From a checkpoint of a small transformer trained on Wikipedia.
Training: a variant of Adam for these matrices, 85M tokens, 10386 steps.
Each number is 500 + 40 x the weight over its row's rms, rounded and kept within 0 to 999. Layers, rows and columns count from 0. Numbers have three digits each. The size before them is the row's rms in percent of the matrix's.

# layer 7 MLP up, 384x96, rms 0.0774, rows 44-116, columns 0-95
084:494535547459451520471519540425489465562502476528460599513481509517483487492551502514600468518560479487537520523496480552488504489507540464441593457437437443548540535514550499459526518464478425484427480525475472548508451467474481458499535507502567479497557491417541473435460546536531486457
098:536567535571514451570467516512496540528521534500526566456467467518516539530464482497488581563528524492466528562482494406509505521482478548516548491526486464444455466492435439450527532580429494502551460510475426489431498495554488423491501473502435510497480519545568480528478496428484457442
068:446549588536529535525445521397448430550519512513497470552565481495488480522544503495449467449515436541619504461509484489473487466566510479504430451513501585465449476471487559480499509546526531513452543456468559553479466479457510484430478469507453435466527474483515479522462525506521486497
085:441532460467512485495560571466494560488583549506531477550511470493596464498472460477537474517532494426490517441521388443448501573565514479535536501529508463508565504489488513421534488552512555504518495460484498544518487520465453504476432479522535429508485494476535533509424471497514411474
062:445513552534510567493478507533437491541530564519470444529498538435470462493475551481456511483507501566498474546445537547592511538477450566436542510479516477480490482502449469459500435570465491536608526512557474464542489494546442468542451452520512485469490541518582465485459430491474533471
050:446529517537484528410511527504526505556529557565418471580497541519451482543534551568490468499539531556567504434464503434504494462540532516528475402435499482444478544487551528435489535526573507500489526457494472468496450516462507531441462506530558467446501508520523420473452529496515504487
089:516530563484425519544488544461493564502547475494550503513471530444557532506447547569508421543478518574488502418455501510479533479503474538548597516487512528452518482476503476497407455455425444539519481526503552553511501472490491512527494487477473512497599570444488420512505517491447538476
107:437591562557521433431523522472514503500526561557543564471514478476512524504495498529482528574449491458506463560498518467495500525510438510523476489529544487518532474516514488469470450488460447586500535582457529470459503563443501517528382496486432554497461459476569488481443533455465503479
076:478542595593470564503517525533494566516540546522476524475508465437483543520568490490460459525544475490511463518514454510527488565490459559515551486502597489509501483500498490494490473525525406562543507495487504529488438403504438489460472466471510554524510511503534459516389573532436496497
120:470480503521514489528481524505495452555513499463495556562466526485555508478508490512557421516547456520502545483520492528437547480491539527492568502534491464500440553447437427471510520535541490427496489491528490482533516507439409489460533516545468503547509494497476543382479523498563357446
084:487536518544527491452505563514498447518495490508508506473546498535524438514553495570511462477500434518522478567465581481561481456455452536470476482464480608482468547473477475491510557519530529582595554488520498425471517492424473506520487468514611556505468503491519422499452544454477512495
133:498536508553480577468471586501430541562476540494506504491462507494454496467519560569460502511562491477486520498537529531588544446479434534505616466469525510489513502573519490479505528532513477546525582486518544528508496492441448499484470528530551469469512537506539435464439438529412484454
135:463537569526506495511444586476482480509546502557474551527532503483530512519440508465526477577506520483540546517456531468536500490500505545526554463460549445519505500445493526413532482515473516581441580466458491515487461525497508503473437518562522501435458516512582480469397496419428450488
084:464564546521513559459521502470465468523570530565509489515522466458553484488505564478508436508509495505557470468519492507555479506485490527526554445512606537519486523491522475412444455544542546540580497467444430506471502509419494552534467444518511490484470504541535449468425583513462484434
091:481508505504510470440506536482503458519542530580534498441527527461559457509555402517505457477474498532518466525481472553484589530516469529470509526436539580480546419472542519517599448490501542525489500453537522492514474479457608491460463496498541490515537567449485467429514476522441502436
114:489563447534516498527500552514444480517460473569490541503526557459505448548531543527485483493505468495515515545439535522583510434466556618451480468530519553470486529466517543467471481601509466559450555505403536476489428475438495542482507502529519463519486548541554498477426518495499485512
069:521500553506469493488500521541507442535535586511432489529505479511492531477469460483469461470531488545561533490492484491505507508469527503509487523489534541422552512542508520455486465545566555481467572516422553510409536493493465488502500474560387558402484528524518561463445596494431490523
093:551474519520494517560550501419478499529505562524466495461483451462490458569532515554517500522504506534515551470490588495566522432518484558410447396437516523489447586485484465525472475491466532525532531492432560425456460459443523539434456540522505478491488499526517517522469554481527525522
088:480617548534467495476554533510507486509519497530508513503474515432530487547468561477552389513524536526457439431437512481480449536547530503500510549520550574499452448517483520467497453576469455524609474491478502516554472498506506584496478425518500537473553543522527485487489503475439505468
076:463546526550459540530542521477545445502536541567507585493592473474492495490483550495429474478527443476560537445494464494514555500511560556472515475534550465489468533442470534462440489536510478510525516420469449598446465550506527575538459479482549541520442503492546457483436517490506542497
076:486555496461508488544483541474523492551478504520489535451479479476511439580522508468557464513497452567541494509386513438510530486514549524536496482451536551467462523512531520475462409505607519518557517508487544474493427507471593452512428456521536485501411534444508501490489528506493455428
130:489553541550492499517459532494470535507458491501458505487518493472567495576505488499510462479563438575514473479528582433540498474495475514439527431474553519531452550518522515471520511502501467553473631486430493544467503488423494493530461507550546543484497530486622504489437478474424497522
062:494529517548544540535452508555532459549530541475490419470480501548516531506547476414523406515542474442524513479522494512525531540480438523471517457492419519516459528540491449454559589566535512538573530498516486464398469499494504579513495482509518538527550529450502438543442464484461502525
097:524588510558536543452505535525525483540459585523444533469457468402518483471470452529496387534499469559523466452548559476496514521470540522507601487535523489529472531506535485476463465577515457541572495534466479463502448487472459524511456524471482510423522490472509428530512520448476520468
060:406530533567514553424524501513475473514530492484495520516443537513557488506506504497477477541469462509565402511454450498549439491481600518452515513454584526418448516486517502500501453526506529523571517446545483528544423500467503487521463466506487456428467560571528511497451441480495459493
107:407571520560576522448496559463492495554442505535493533521529539444565527497540598500531495501543449540552532524522475525516502496493508539525498440493584532542458549491502526483487456541481500558535554478466455506514476483429492545513452483497518523449492476469554496436371529494484511473
224:476598503489477454483474605465492540535465511523493531511521483444480529489563566493494511569558493501469509525460532477546482470484464534546560517455500549472531509528480545450439523514501435571541556418529446493459444451491543445474471449505515536458503521452553464546475564448504506426
082:473540577548468521465475500454500509427502512506480507504467500432513502513564485527520477443451544530557519487492512483453479483520500445411531547502602547430487566464543540518504451446581531509543550475506556533494421439474476450490455461529582463497475500559489522523488499520477487415
087:489499557499543518497516502510507448538547488516574445506543539559436485541592568531487493516521470504491517427519496512468560494513489511482522482514443474485512581480498505463547499446492420580497542486448490407448476516462474518552474435518587537510435532419524425498490437468493509488
093:459523558454518563529484544480472421551432528600505465525569503518501547574490539530557490540483464497552488485516542497550478504506527587463511535481496559482467435489505453474446477507478501489606514442542496435434520564440512460480437493485529474454492519463498510470485479472537511431
096:529527545471534478468470516451547539514472499479517496492518529481500499491521511552455497500544457553502501459503514476486471467510499562477559509448501479544472519440544511506490468497530470592432547442484522491553476509441409505539456493607518545455466502482616542444448552400470461429
132:511558500580580572501474564482462514512466463495459531553520556471515494508501538601512455488578485510486488581437529580533487452478461556471468500511464562543531532449536508433471517543462495553541529441490501439483449464478478442508465513524530502511506510502576449517447574496488488501
082:482544596560448492497441523531571507489485480438490460513486495435525512469498545554497532439528539568493452458409447460519480468506532441554558470457477576428500597461498490479475473505524481498544497506548508531500423485521530518488453465540562492496497573447548490466513461528500455514
090:474486487491559582414533554539488518488522490538501450519524416518510495574455494535463467524564463435548476482555569432541482508433558511480518500482560495490541468458514495531487467472588520494499582439485457454457459503514526522491413503522511481531526519511534505549425501507503427442
098:433554532503464474492457594498536533522540526509498499511624485471545505497484538524509469481498486486479452507482503510496506531463460526527528497502501486534492483539553524437493465460580520590501509465496473486505494562513606517453395488531446485477534435494544489548391561480464451467
102:518543551576502482503510536540491490505498482442477459503577524432517464499534557499510499448539392478588506477453540509497448490484450536552533536507462471536561570549551513491436548507509515530500542501454490440458498532497510508390484489525501562561482508465550499482422589505482504473
094:503495485459487573415507544542575517510584488528420544525560517492560443516504512567456436512513433540543571473481484533469434496512543500484507484488545509480486500521489506436462449595541467498509489461517483486539468545486468555467495486482510559520411507535530521479433589466454494497
106:526532505469474510510547530450514486507456559553487498529425512456533479528560544474568472525549495524555478525524518520567521510490508481501523423478576542583442504489493434484469443563466514521504456558457455455509498552475478565516430494543501544511528511448491427458471415551459471419
107:476497474576562496486420531494546427456552495530422503491506525469495456529512457518500524434521515538523430497458526506564465470438554498441533495466532562515509589505461478470526501499460532536521516519470530510451422434461506500478533458561593562452583513495540555501482497531496451499
079:514526575559522608543477509409508453438509484455437505503556567496452461504509542464501522461514517472438518458518517582459507481481495523473536526521480512534440477534473580522562514522558397460507501507451573468502507511523478524538471463457467555538456542532513420527454489481500498491
097:428554518484582509505514567515496505545530582478509504458492491526530534529555557502504490571573489464524457490519505440500528470516472599526541486544581477508535453510498516456518457546552506548499539537441488503496477492506534458488445504542450491409481520410552520493458549448414464488
096:508535520470549591490585515443517502456498498566453446553563436527514542526514515581505470563488514517482542526492512467468421496475488461456492511539557525529432548429528550475496431519478491548520547466521475511478564398470527455514479501537476434509414501516516459553512512499456497504
101:543473528495499562524546536502504562579542476443506496541578506517501565552516524460451502540533465484528440469570485481535537550498468554551489396477482501521520462442512534434504454462522413541482499467476516504528504452477454469465427532544431567456473496474560558468451529484479483522
119:459532509575526521454489582452499514580524490542473506450557523477590457544540533527533535471540467493581470475483549504576450510543455477471529449479579574459509505527531500475481483490479510519494555513454494501463502498451472471446446524497484522454418522473543540490396532472450450506
107:492560549482568498461526485451564582497563527557509493447571478537529456547478535502469447540528492507474466472512453525590466508503460470532450534505543469478476456625503491500467462501434466534521576458429487474483476506496508522497446524510481519446484471548555473517456486505397503478
051:503481567470474475481464535408489559543454554564439452479475516567516471512460523540515480469582512489465514519506563524498524466517556453531510548474507464450499524526584444472499557466447435507493498559562559485480457483528504548468483473529501458423581498514544432487420497486452507519
092:488535515426513497507461514488444500490433548550553471522565506497491466502509535571478571542520538464489551429445463438534501549461369540474481544507493454524508454462527507470488438525495539470465514535529527443550508516543570462424508478502415552483477524506539570517475485519527547476
097:501503538513515489559527521531481467479549486540507484534526482458486496476518541575476514570457417459482468534475490458488418470528484475527572538521502523434501565450513535458457435476503558501476573433467443559458544418447493469477481448563506422493434541539523460454504565530508515526
100:476460533512533452408532555471489469517534477482565475531525569481498489468561529483458441555439458547489464499484517515549541535533468514529526519472528510492534498522526485428559472510592520484552547457488476479512443439507401508546501446511477432495453527496517518605500506436466571458
086:485488490486654505486524566535480510435520470513530470510520439495486503474533561447462392546529468524438511558538467484533511512426563533477552488489579497466536562438528517513523501493479500495508510496493496519467513512470505526397492530474565510534451524436550528460445453488502470473
069:498521493549564562582510537501452488524546426538396593482583525518473521479469510485579465543508458497501511476479484528445513449439461476490464546542484485476465516555553551513535500395487462502472556504493552541512487533543501527530476464503478523505543557586523444483478523508478458529
106:498550505498485485483474542499460503560470492488554579503527518479468473524575508516545487444509378528474490494446561473509590465537547587439530445500470512472552578526504477431446520462523435563431513523509507473486450464494475519478511457531551496449525565469549473491448522454515485484
098:491464478511498545546521627520469498520506525543528428511494423465488538455489510480498480465525546438445587508524459493505535489570585485516525513494514451501474513556560545460514550531439555501459481518548539423478422435504491464529458507494529429490553474530467474547494434484489478456
103:498567544527497578577501535558457448547473446502444517501578548414500486511522532486490491558532508533542562425458492495493495471506506583495533501535475518512528501478509558484550494438516477521487513409438506507487444466508570545493528491492565507495545592447514482556469469445441512470
095:494513452541520502486518560532565501456489424514448509504526517440469471478551504439550484490556480494567446549463500494490460503516515513501544554439551550479484451560404549440471511522506453586523504501508442526471549468432489559500429453504490541528552481582532551502474543458434502494
111:523489556495466457504560486453495578511496480544447479488560450504493434563506506562449523513530503564498528474422484524556369472549497581435487490417483496473460562515498546524505490533517458467438586511429537509485456466522491513466507445530539492448458457464512519498461494509492495505
088:520493545442508451524472540423479481567497510498492540514483599515577448460436479557529503565471490466455516511447466502468511484512605522456491571536467456483501493519537485442511512537452514521526570460444506452525484506457426458583469523562479512442572546454505524461499524486469516509
078:479478565525554490534427468473441504547527601518512474551533562504524490532527502510555474499550501529541532504469403552492501485532393533476537502484434521462470475488513494417532499520504510553490543436532549394491502466440455475496445453527471517480533536470538493543485511499420535510
096:482539470481580495433553489453550503510500539553551505540493500452548488599541507466526399500595541579461434478466452486510488493544520528546493509546518498484497488541506510535495436539530518527544495465429498527488427510458563455468458500516451479507537507512499596522434520459452485505
086:378538538487488486450518552470568439490510595514522467504459503565532450541495521552571499528515497504510450497505556507517507512519467519473533533457570448521510503510488473398518482532503513532564516512479462446468488516475498602506473540486466511496476528414545478473419475472501427447
094:459525446509482548477574533453445474534524510580537429533477463435477499529526573444548500516512570438577502449477487477523489537528506461568514477455562513516423521499488470455471525493414501463536498439501472455469473524495525563497492467540538457486567563496470547553503475512445454461
100:410554510556506547470510554493501505550514543523494563504576490470602417565470535474475504491544478499511485496497490486560485521541502541526541525489567514490454489496486500444473487509499491564497520473452458489503443485458484483489415462534499523483492564497603522498370516436437492473
064:487472532482457482509500519528464514519455448459474456472505508531475504467499521555576501504490496549449472500538551489482516443457577426533502523541488503524474593502608474487533597402490400550462503502500618559432443496540502494505491498468490551500516528488503518478466468484508530524
064:451496521501454532542556539422512478542494589540463508565550510477478461492465538553493519469539509513527454487488475511526487440496540578464524573521558470458493500478512523460516503546485489504493567451500472488488476442520469469470377460616558461448522511452558527473490499427498542483
117:517498509543491497533482521469468543553470463488472534533526486500480519566506508541520466508516459499560566446498591555506506483512517556453509491486470581483506526543538506507447534466461442554490598484480587494536460482424460522464464501522536501486462560492532473472370586448439514513
109:497496470547556446481467526430454517502531475533463435489573474443541458523518521444511489583538487521468447511457595407570483530519544480442522499467490492483480547506438452489507577485518500553525552425461554525419468522493487492461492522530564549467501514547503447513505537515456546480
092:450536474541517502526448566507499504526495502513462514543504520443518492507547559479511489598495560487590537416505469528499546515470404569498571566463541551473461541519445510502498473494427442501533525475494510441569554449415494524520467448527502479505516510487465440502537485442440482498
074:540476460493476527477510570434524535507515441507471468492509539493482444514534495522542507445504473516539471492473537461523490442449567572447551538473553518536512537444560545499522451489482578555516549413462547541514406526438525528490521437533569532503471455483556535498467580470506464454
105:516491468530549592464492576466523434487463508491466580503574497478453568450459518489492538468466554487529468513482523448441556465509488478467458516452558469577455585514517547529522528583487531540525498450515518478503440453542468460533506540515517538450522484491543485454456442576536459494
064:495519538561545454469512552472532447485486517453535432568517500559490493474531568502533482545524507485489488557569449507507409566513517578455482526480532437402517523488501496436505458505516460519539467436466439456500571480491544553450458446498459496553525462563509510467480452486521561474
108:472583498474494534473485531548477466507486515592525425439539426489553549584508488486560494585533469503540533542434503418481502537464550483538489535505526509490557450525499445474487509448500536469556517505470516434429494556441571517465461500535508485506559555471507488501452488487472508431
148:496605500530513532479522552451493501516474551566469495472536490436510453519579584463512511567548463503500498493431529491547485500493464567536486462470539530457512531485454537506444488588516454568524566439455491517436464445457528439458456440495524540474459537485559455489475493471506545484
085:506541512473511528491512544472532454527483449407564476556576459482471417512546461548475508490524444565555590439491437488491487447498528470577491516507459478536458451458497500481502490474508417530508581492499483502562494520462476533466484495545487425507429527475502557467458549490524541565
# layer 7 MLP down (transposed), 384x96, rms 0.0445, rows 44-115, columns 0-95
095:439600426519545503404496528565493419431441548501501471460509524528517546519556475472511541546504472447550442506490546487512431542508455528449497510515502538451497529493444556474479511470555517531514510514535422515445447508476516542561510485434513474484522515503494453520395521524491544507
096:433516476429418538462543466435551481477454515469472545458537554511539523525510539518476460518497511492531526518536502532529516438408534542498477533522539518530538464505456532592487492433447455511518540464533498504461478479501426586515479493552537473576524485504528539425415514501449564515
084:506555491476544485519511529493499530452521473528449501465459585473553488493524514537498484501454527442487480499547504567514507484519506506527476489520484478482493518496537496454524553496524480476469490502482561486514472454482453488541510530502464549507530526493527501577254470521563519437
094:419492485525457485501523468563501434468465505472526495573527524453521512406561512492439526557467512536506567480487521466438496496486518509557512491525482495507447450466491493478552537586557476536479362486573412518558497530486563534447478475510495487548493483555480451483473502492497474461
064:547542441486455558520526546469535526542488530480503529527522480522536522553525505489554459553491451517537479443528527536468556502432514504499457548544539481510512523441455432507480444505466462519536503445533546514465520497432470487499469512503559498516517511478480492517294562513457484519
073:464590532489496501449516592497491455484478520485501519541501482499544503521543472502518474592487556497516477473520481501478510522489546535456500484499510487510535503461504475440519493500510531514540472476528483485474465480477482504561496507495534466504507540495508481539236524489486458483
102:542487419478565499491524524499498463499527464519488468457521493534444512496483494475532523515523452522485551531559513406465479541535604513483416444529455413535528504470526561494558512482481606459452543474512489501511535463514462443494490496541478468538469498513531605503430445546457465518
094:492438556487504481577511442539515497473476526564471483502484461534476517551467511487564527542455481468489511444455566532458537445463441540466444524532569505524533495561475545528400503471489503532489497545445498478554576561492404501476508510483546498571573490503503432429488495502471549469
078:552517550519523529489502558520514510535502530501546499526522501441544468504453559477541456549532575465477507499487493478478431482472509489509453492551476529508491478522444533493484424521532480510487573473471516501468443419464514469432477499466537529466542509466530567598343498581458463501
188:516488458483470486474514496508474587458464482532500498476532483512497445493498458508494536452476583483456454541485511464583464503501484453527499475444529539553554469594552507557481490489467489609514511528455509513440422486524514516548501431492532470430456496541508481597532503529453600547
073:430541447525534531507507455475508523552504519497472494557484486479526492438481567489594535498592493490513460487469532469556579501511493556499479498537476476553482595444471495507498466520479541485435572475512452530516472478478458553507541497472443454482526510473552555507374435524431487503
145:470486495499537503423490479496479510506519468457539414497449518531564498449475466503471494417529545479506526539525538518497507463600533510463482481457465489465484534512495514455541499473499581440391489518515499534560584538513467566534441532552527414487471527447546550454491456526522456560
135:505600485448535501495484594456451501527567534519424603485512498496504489494521549475541459548498552485442500480502487522495509499457470584513480554485540519480533446469380486429491448469468500539532500478548465500474429452528546470503473480600556485476531466505446517524489492521488499521
072:495594492514518538531573608500466483528533547467498527524545518524536459565545529497514474546549482478468473504541422464435474463509494548509442490526523502473521482472487492465582443535489555512536436442556426473544470503503510470477453426545511486529491519516462451518406513506489485416
102:506558496442417540500499483488535550446518525495464555510515450510484573469448614551486559481504480533438507440537518417513469459465489472493437471505494470500478580493457496528463518535555441490570501547502450474516540493535447538496557494456525475518567517496480480488433565459489493577
102:473488539471549504519447502470578487542552482556454407527498459539545479530517501554512518500434533494532461486479464434513573531535523538377484513517472482460539534498460515547501450547578485461474410506441519531490527465507527448474514491507519425432546471467478563542498532543454496515
090:537541480446500450468479606517485457499492493581536508499473513524505510493557499526488492519492504430458481515543472498487525489459546467524442523582473489513528490511520564478524458547543491519493504511470536502477470472493504468483479513498516514489498516485527510558261496529520506436
102:472469483612533527465553564452480506484491474491458468474453527516503472506504421528546488578485482522517539464516453487524488513505511592438443452498497472468479483438509491490623542480577528553491445478505563484507554480500516463563515443525490468516469500560430534564479534512468486444
095:546537467518459473479485561458461501546552515440541434498520544524502520539506504467538454625586472546492510568472506460460447513528499537507428469580532502505563431430466470499518520557441528481450579458497474496489487450513538421521476472497457489469527501463519513545469524476447511492
077:432531448512537512488511615484502517457519489502524539460517500478533496519538529551512529513520533491438470488449468500495455476538512473495507484585527540526437470508521504473484470533540472497478540475506527459522460525491499558528506499516502493511487527483483522524265506556505530432
071:505620470520451472529442550474472484537479472495487430540497476483470502561535501455548501494527493492549561464505492433524437608507572569463520510460539497530476469516490521439508466565533505462507482452539455533512552491478555497529510502527480562491473540513469460511362509465464481500
088:489469454412457465444491563551491512479498489504564507458496507499491545608483469498477503546499569567484441513486541495538453511504446459578464506486507460523501490563453471478448494467458538509509435470505499477542577478504547540501527526540371494501550477521424504558497429520487515537
069:467536475553444500464460570471526485510473535514512516548488481510555458567478519494507512516476480507526511491482533433448554447465590431513558502513485497494536518512508501501528473560487524535518492523520474523518519485471535451451515522496481434494514523473520483534272523515440512489
111:470512482493512545520472562451502537485491509521494512536513520542480508495533478539478532469503550386514481528522505483521380481492485481416515546515470565462505444534418479505540504457527487467418546514585548494475459495476563465562508538450587490526393501523479479485459527566471487511
083:541568450458504506512530579479500505528519490490486437493536493482520475522506479527531458551485521492488512446526489509476501540502477542520459532488462485513509523528504449482514470563479473539543513463520527528500559496473507513482450507524500511548525560447499492522246544540482460482
089:409605441438533463452517549463487491500496587512493547495482502402550479409503536452492539559534544465484512533498458495557467480506528533550523505515509515460490524507531485442532393500487489504546519463569528512546507461528495510522496467501500504505546520467466482397473446483570512492
236:526460452453494556534475503474436519527384464462438499517477429525401480485543513490524508468571477490533534498478497566554539417500498501484541521492456525476478559492499487499420526493512492477505572514515515498472458478531523531508532526507544481485509630441467528507613498468527471486
085:537460448490560557505500467465499475513533461482499430491560546562455522478487535446514459554587485444482493446536455555559440488484461583508440521528547434505502519475533493464576496531470521566518430503467513523531540426517577509486511496456479553568506508487454509473405501504517497519
083:450549511501550517452439532552553517525470454584482531551517495423451527433453488484545579529579520507506475477478528584531474522504524487477497484536448419521465583520493538514501499423481522500502587514511511507484481454457444450531529448514489520517517458549489471474390536512484473473
117:470524480487509562483467543523476490552444473534536431540545475453534490535522550517555473467586453470532527498464489487567473533527532531491539552549503522429512434503500459516486483528496531479508563496540422430443501459421542460520506517510541497513532514485485558514395471426561449428
082:495558509502521513503498521523499472507468433531542559562522546451498478450456499450552427487455524501542533475499553484522465536496417569501449529377535515469552515496501522507555451497525534541503467527576505445503484555488475480565486563426528486458440494496492504479424468484496430579
098:504571511484553502491434497461548577502513438521524544490580458567487516473470447525529473417554480427539465512460529498472589511553448541370501526451499528478502498484496475487537474516481458459495506509459508508504448472490507447540464505518530464447487511440488522464544536579527537573
100:528533383480501552481571545534458523468539441561529514508526498541409477511481498484528464601536462532522490528535524507442495557496434454484487535532502422577522513499509459492538490478426532483472531529515531514501510471477463468519530493432449547554497494533487540505392486419494501494
093:539532382482540588415542551494492472518491546443541523517509375505477463525530486524497456559566499455505504504498477520478528461486467499530515518534542477489516529437458495538502525552513534465606533474493478458494576481442486537477546516480481475498504486463535520539386511497489458505
086:476462531558483450520476530540449434442470487459508489482452478493512569542537488551479556480423495489444509511497494520440566492467459486557514545444471520557507461525547515458560516517487598445471492533539522566611536525516445441462531560480458496547517497550440520510472467503524455460
086:559507446556478484528528511540466510540540502529522438443574490505570520470509464478501459459476517441572497486477476465511523503509434559522502527546545535495474496499441559476520512574434526485527543527534461493422519509462479430461488554569507488534415486453461535483459516559500448388
103:477531495510473522456515487507484491508492498520504504541502516420542441487508508493533515515474524473457516516510511520422394550535504561511468534590560546508468497542498504471534446491474482545434564447522442374583478570477506530453506492480460504512472537511526463550402576535454505479
102:475501513503408521462520529504510523515453489547449466513503486481535510598531571490539553556552484540534500486530555543541471511479523522479451469497520535521454457434493451508570517568489519456492438502504481474567502505482543499484465572533355503505457471423473460480439442541487479522
110:537486492420547541538547540512494458546484459500499554506565475496494473477446454561537455571545495526401474502442545475438502492420471529486535485479529553472533497577501527538475501542512458565596409504499483475526495501508453539494490463507513515590524507492468507501403444467506509494
077:490523494460485526499477512477570434547577504496526470567512490517506544500466435535580544482446560416475489454538505468535490554480555481468477512491499482501542504447478490471563489525515531483507461500531531509567498473497439476524459536471505454472495452540495538496306485538483471513
079:488531526523445500504437584506507520429459449572519512480480544563542522497495534487469491531486533483492543454519532516480456524493565496547515477471478465493500452510353479435494462493534491554480640517513478545558475452480576445513527505480482519472512490522536470447488501526498478417
108:542452516495513459521509532500530556543507515496485440439482539521526450464523458425478521515549451376550492475517508510511528474523475568500426478533493466489564582530457496536511509512493439506480555533461549515486423547529532597491572474458483521523579483460545533470471449449516457520
087:505442517484479525487511548560462459520472564479560503551465539442478465520562528520463453485520523521435547521545505541510459529477575450558492547470474523544592458532481536463499490430459468514520472456484457468394519460508445544561493593519430519487451492482505493573447482511484507475
108:445646408519557502458545530464497504552509556553542502492486532491478442445483531502516531465501461474565462446484436503498496510529406518533491528547518457485578483495444531485512415479536487477571530463568447495537460500552496482528537467495542465533510515458502506530505453510484520457
113:499448552501470489520544423524464513475471475523481526482537436547498536560454529513490487471499533491424413489438542471538471462482505512547479491547545491506452521591499539566442539537499472578490447541393510499445548493517536539486566543472448507476513468510554507496457490513448563576
073:441556490542565537446516516507506470477517456488469512506504473521515501491513455522509477521500521492559502474502468526502498503546517534445479482491528478481508463492460526483560515488519555493478495491516488511567493493485509523534483516483496448475529516511540542519216486500500535501
095:517418542601510515481552456494490594526531491461428459513530479516513509536508457444431457499460448488481490560504492544512572486466542532566545479517551528432461537485459474554470504499520510463540505417534496488490487531511460511473522574481538554481503513536486522446410428478548445495
122:537421423517486509479554469559508539551492485486523446451489554529481505440515468509519535506563553464439485450528559522560551500515494579551465443520575464532541532503458470499577541494508528516462539535488547495463444428469478486475536490558479519563535452513504518505426467425549454493
098:467542513565471524486466494475448577499503474446506496479540418544490521423428511518469461478594505492491486489507498556482420503440513465485494544546458433528454500457467506566553567549483526551487489486531513515518542536504594534507483550459501544574541482488510525488438438546532431527
110:536589413491431514398552538467494502543516495394468455508525469438473482506506466548474490531565511463479508494483523515464525475499444486490482545517532424495458524513502510573537515510498503538571418497591516522562543515451486549538497499519481492540484509544471464505406480559468498479
083:512517449449484481516450565515532491541582487505499443478509505523520513466459439497530557477433546418531495493583490486526495573514555545481500504512515477524503496467503517478545473578508544507476471511522570467553485496468456531487455535539429488452482451505534491484324479461542486511
116:421530436531564501472436548516510429482501463497477441521485502549543549541465452514504445470509504469487471483503497465498587571550585557421396495465492502487503574518426470491571447478545533498454445477460493550499518512496475537529458496525576516541468530481528475490543492471491477515
110:465592534470483466435511409474428522461494488417533536466487546559483509449587513509431505500496523483496500509483499551520538498450453475548494462447519440494565507459509547516494560542578482510508549447556502526497544553530500535527555488566442540515466480458498534510423456531533528538
130:431510546493496490512465492518507479533522412448430467512485567512500512527497497525519531396417487457521472505530490453489531527508598516452455484568454457460477540493572511510609517490500509449457509523511626485549555531521433489513437495507474489452498494533514504482532452496512519545
095:557509552528455498486541515543500510520522503549470486491484550526552477436451500542495520558510479442501517556522422506439492535464459512469488514539441482589467501549480550489442467541483472476491536563458561526482429464499427501561495466388493537502492510500540552516401579461462501469
098:511557549568457482545616555504502464477469502498527522506547403508500440485483494507427456494471509574433511520539463516421485511527539466520482465501451517503466474526545516487528513483526495529469509524492525529541441479530540486501494451457537547603454522515439515570428433543476527437
085:460519460515509511512511492548534597453483453493512530461505439539459528399505502481515562441557533479503525541544520467518509535461454514523508448505502529524498517491520514569512539437518491482466474505514497523507482512519527544463537542475470448512476458485525516531308472577455443542
085:576486532519509547511526618492575468491487454544454508532523505487538489538461496522502468472488498499414539515523522522474505438473464526469515455486439484489470510501511489509552468467554455530491516442527554450477512534465454516513452539533469541569462493496508446505334487569559461515
094:475513482525566514462517432493490521464484469496481517501479476493459477648472460483515478473629527517519495520496499528526430511548497508520437453516569473434534468547461497573439506521494536508509524516409503531474451534523536507492508492523468545486486501497524501493413491467433606538
075:437557519521484481508466493566526419452500561495484505430548494494529494611527517491501509517448477468443507477502562518453558546467531494465446529525501477578492478492406438459582448475470545526518530557497472549497531503476503451482487566468505465593540463464526473463436485508518460500
110:516560534522469521464446515497497509499508439399441505490515567573523487430548484529543540517476503506515558512565559496488475516489504504460457524502454465545565461419502515518545495524557579518455451472549529565499525523453498492494518453556468468463439446535528456462379533500517531505
057:499596488459543556473577575517508514491521546486469558449465545516555364528538459485489508567520486500465541501534444470460494547533474535529507525509523512545465479557414485449531438522501491483513524492554466488546450476449559452505489441437544516476556497508495499505442452480465485473
082:437551463531506528447492534529590508516596453521512499519537482490547488504474477496524501501501520457544487518528480484490495605514497483478475483486535450498511489515493526506550421458507570536500504531519485489579505528415461524517448463502490460487491471518532494500302493517436479483
084:488555483457519523508505612560554507489469468539496474483502511539529490529461521508526500552514496473468484454516505514497531464436462495461587494465451492570484537480432499489546453494507470535533542468496504554534476509482496494452519546552547493517512523482491506508307524556514455412
136:499457525470549463472491394508536474524597441515508527489475494562521525488498414519482451487450519473564507543485460508447439534517551470459503478540563469510508524439459456520515455519458585514502445480451460497483550499531446498530517530433478489482440528551436528463585567546511502479
101:541508467535530419489489508470463537563508459423447535519553504512497545441563468500500490603469485496507493460558518494565505458532547522484563505541526531492447498441469512486533546519468498587490490465517486449445513500483417509503477443509576531483531563537471480418449512470432543439
127:540442544441524568464549564473489508564534457526495481562529484540520468487420458494507525429502485508463552572516496467462491483539577518469487441523455451489540466467614496456594507509545490507458481525514517484413504525511448427468509524483464521498459477511523542502414496516502494557
078:510489481437473535485457567498518494516517468561484546510573600479500500521511525500522438402514488467433563439494535447533515500501507572407491526441535477473539498490449510481566504520535466500578528501509485402516510539468529498552525492506458512498453524511429488531394503517514492559
106:470547532430546483485582601540495488518550460450514534434531491476490497453423447494511492527499515488492479561498523471489504480479525488486485470480523468463529507570523525495485456435533357550522446497479492566551504584531472545494483493537456523544518502435474488511416483518559505550
073:536490516502474459516502521529476537501488450463524576543565482486468519508410455422490498494476471464511536445443535538451449462487562515577513508502550499546523513539493534565492527559470543509449509472542423512501485493467427470534572499501548512552527531441513522475376581479448509493
082:443569493538454534461535527512457551503490478475475454515490483505558543561501434508617530522549446501545432525576494459557485507461522547462462494482565474533517464539459474461558483424466558440482512479548452541513542458475562564489478510552472471470484481492545546504442459512491482451
157:486501488465522510527478505462501493498514513527480512517534473447441467555503512527621495431478488513501500494415523491557500516571482515499485524434479526490525528480497493492464469441477500547479549533440470506401440484583549531454477483489550479417519541426444554603574542515456482478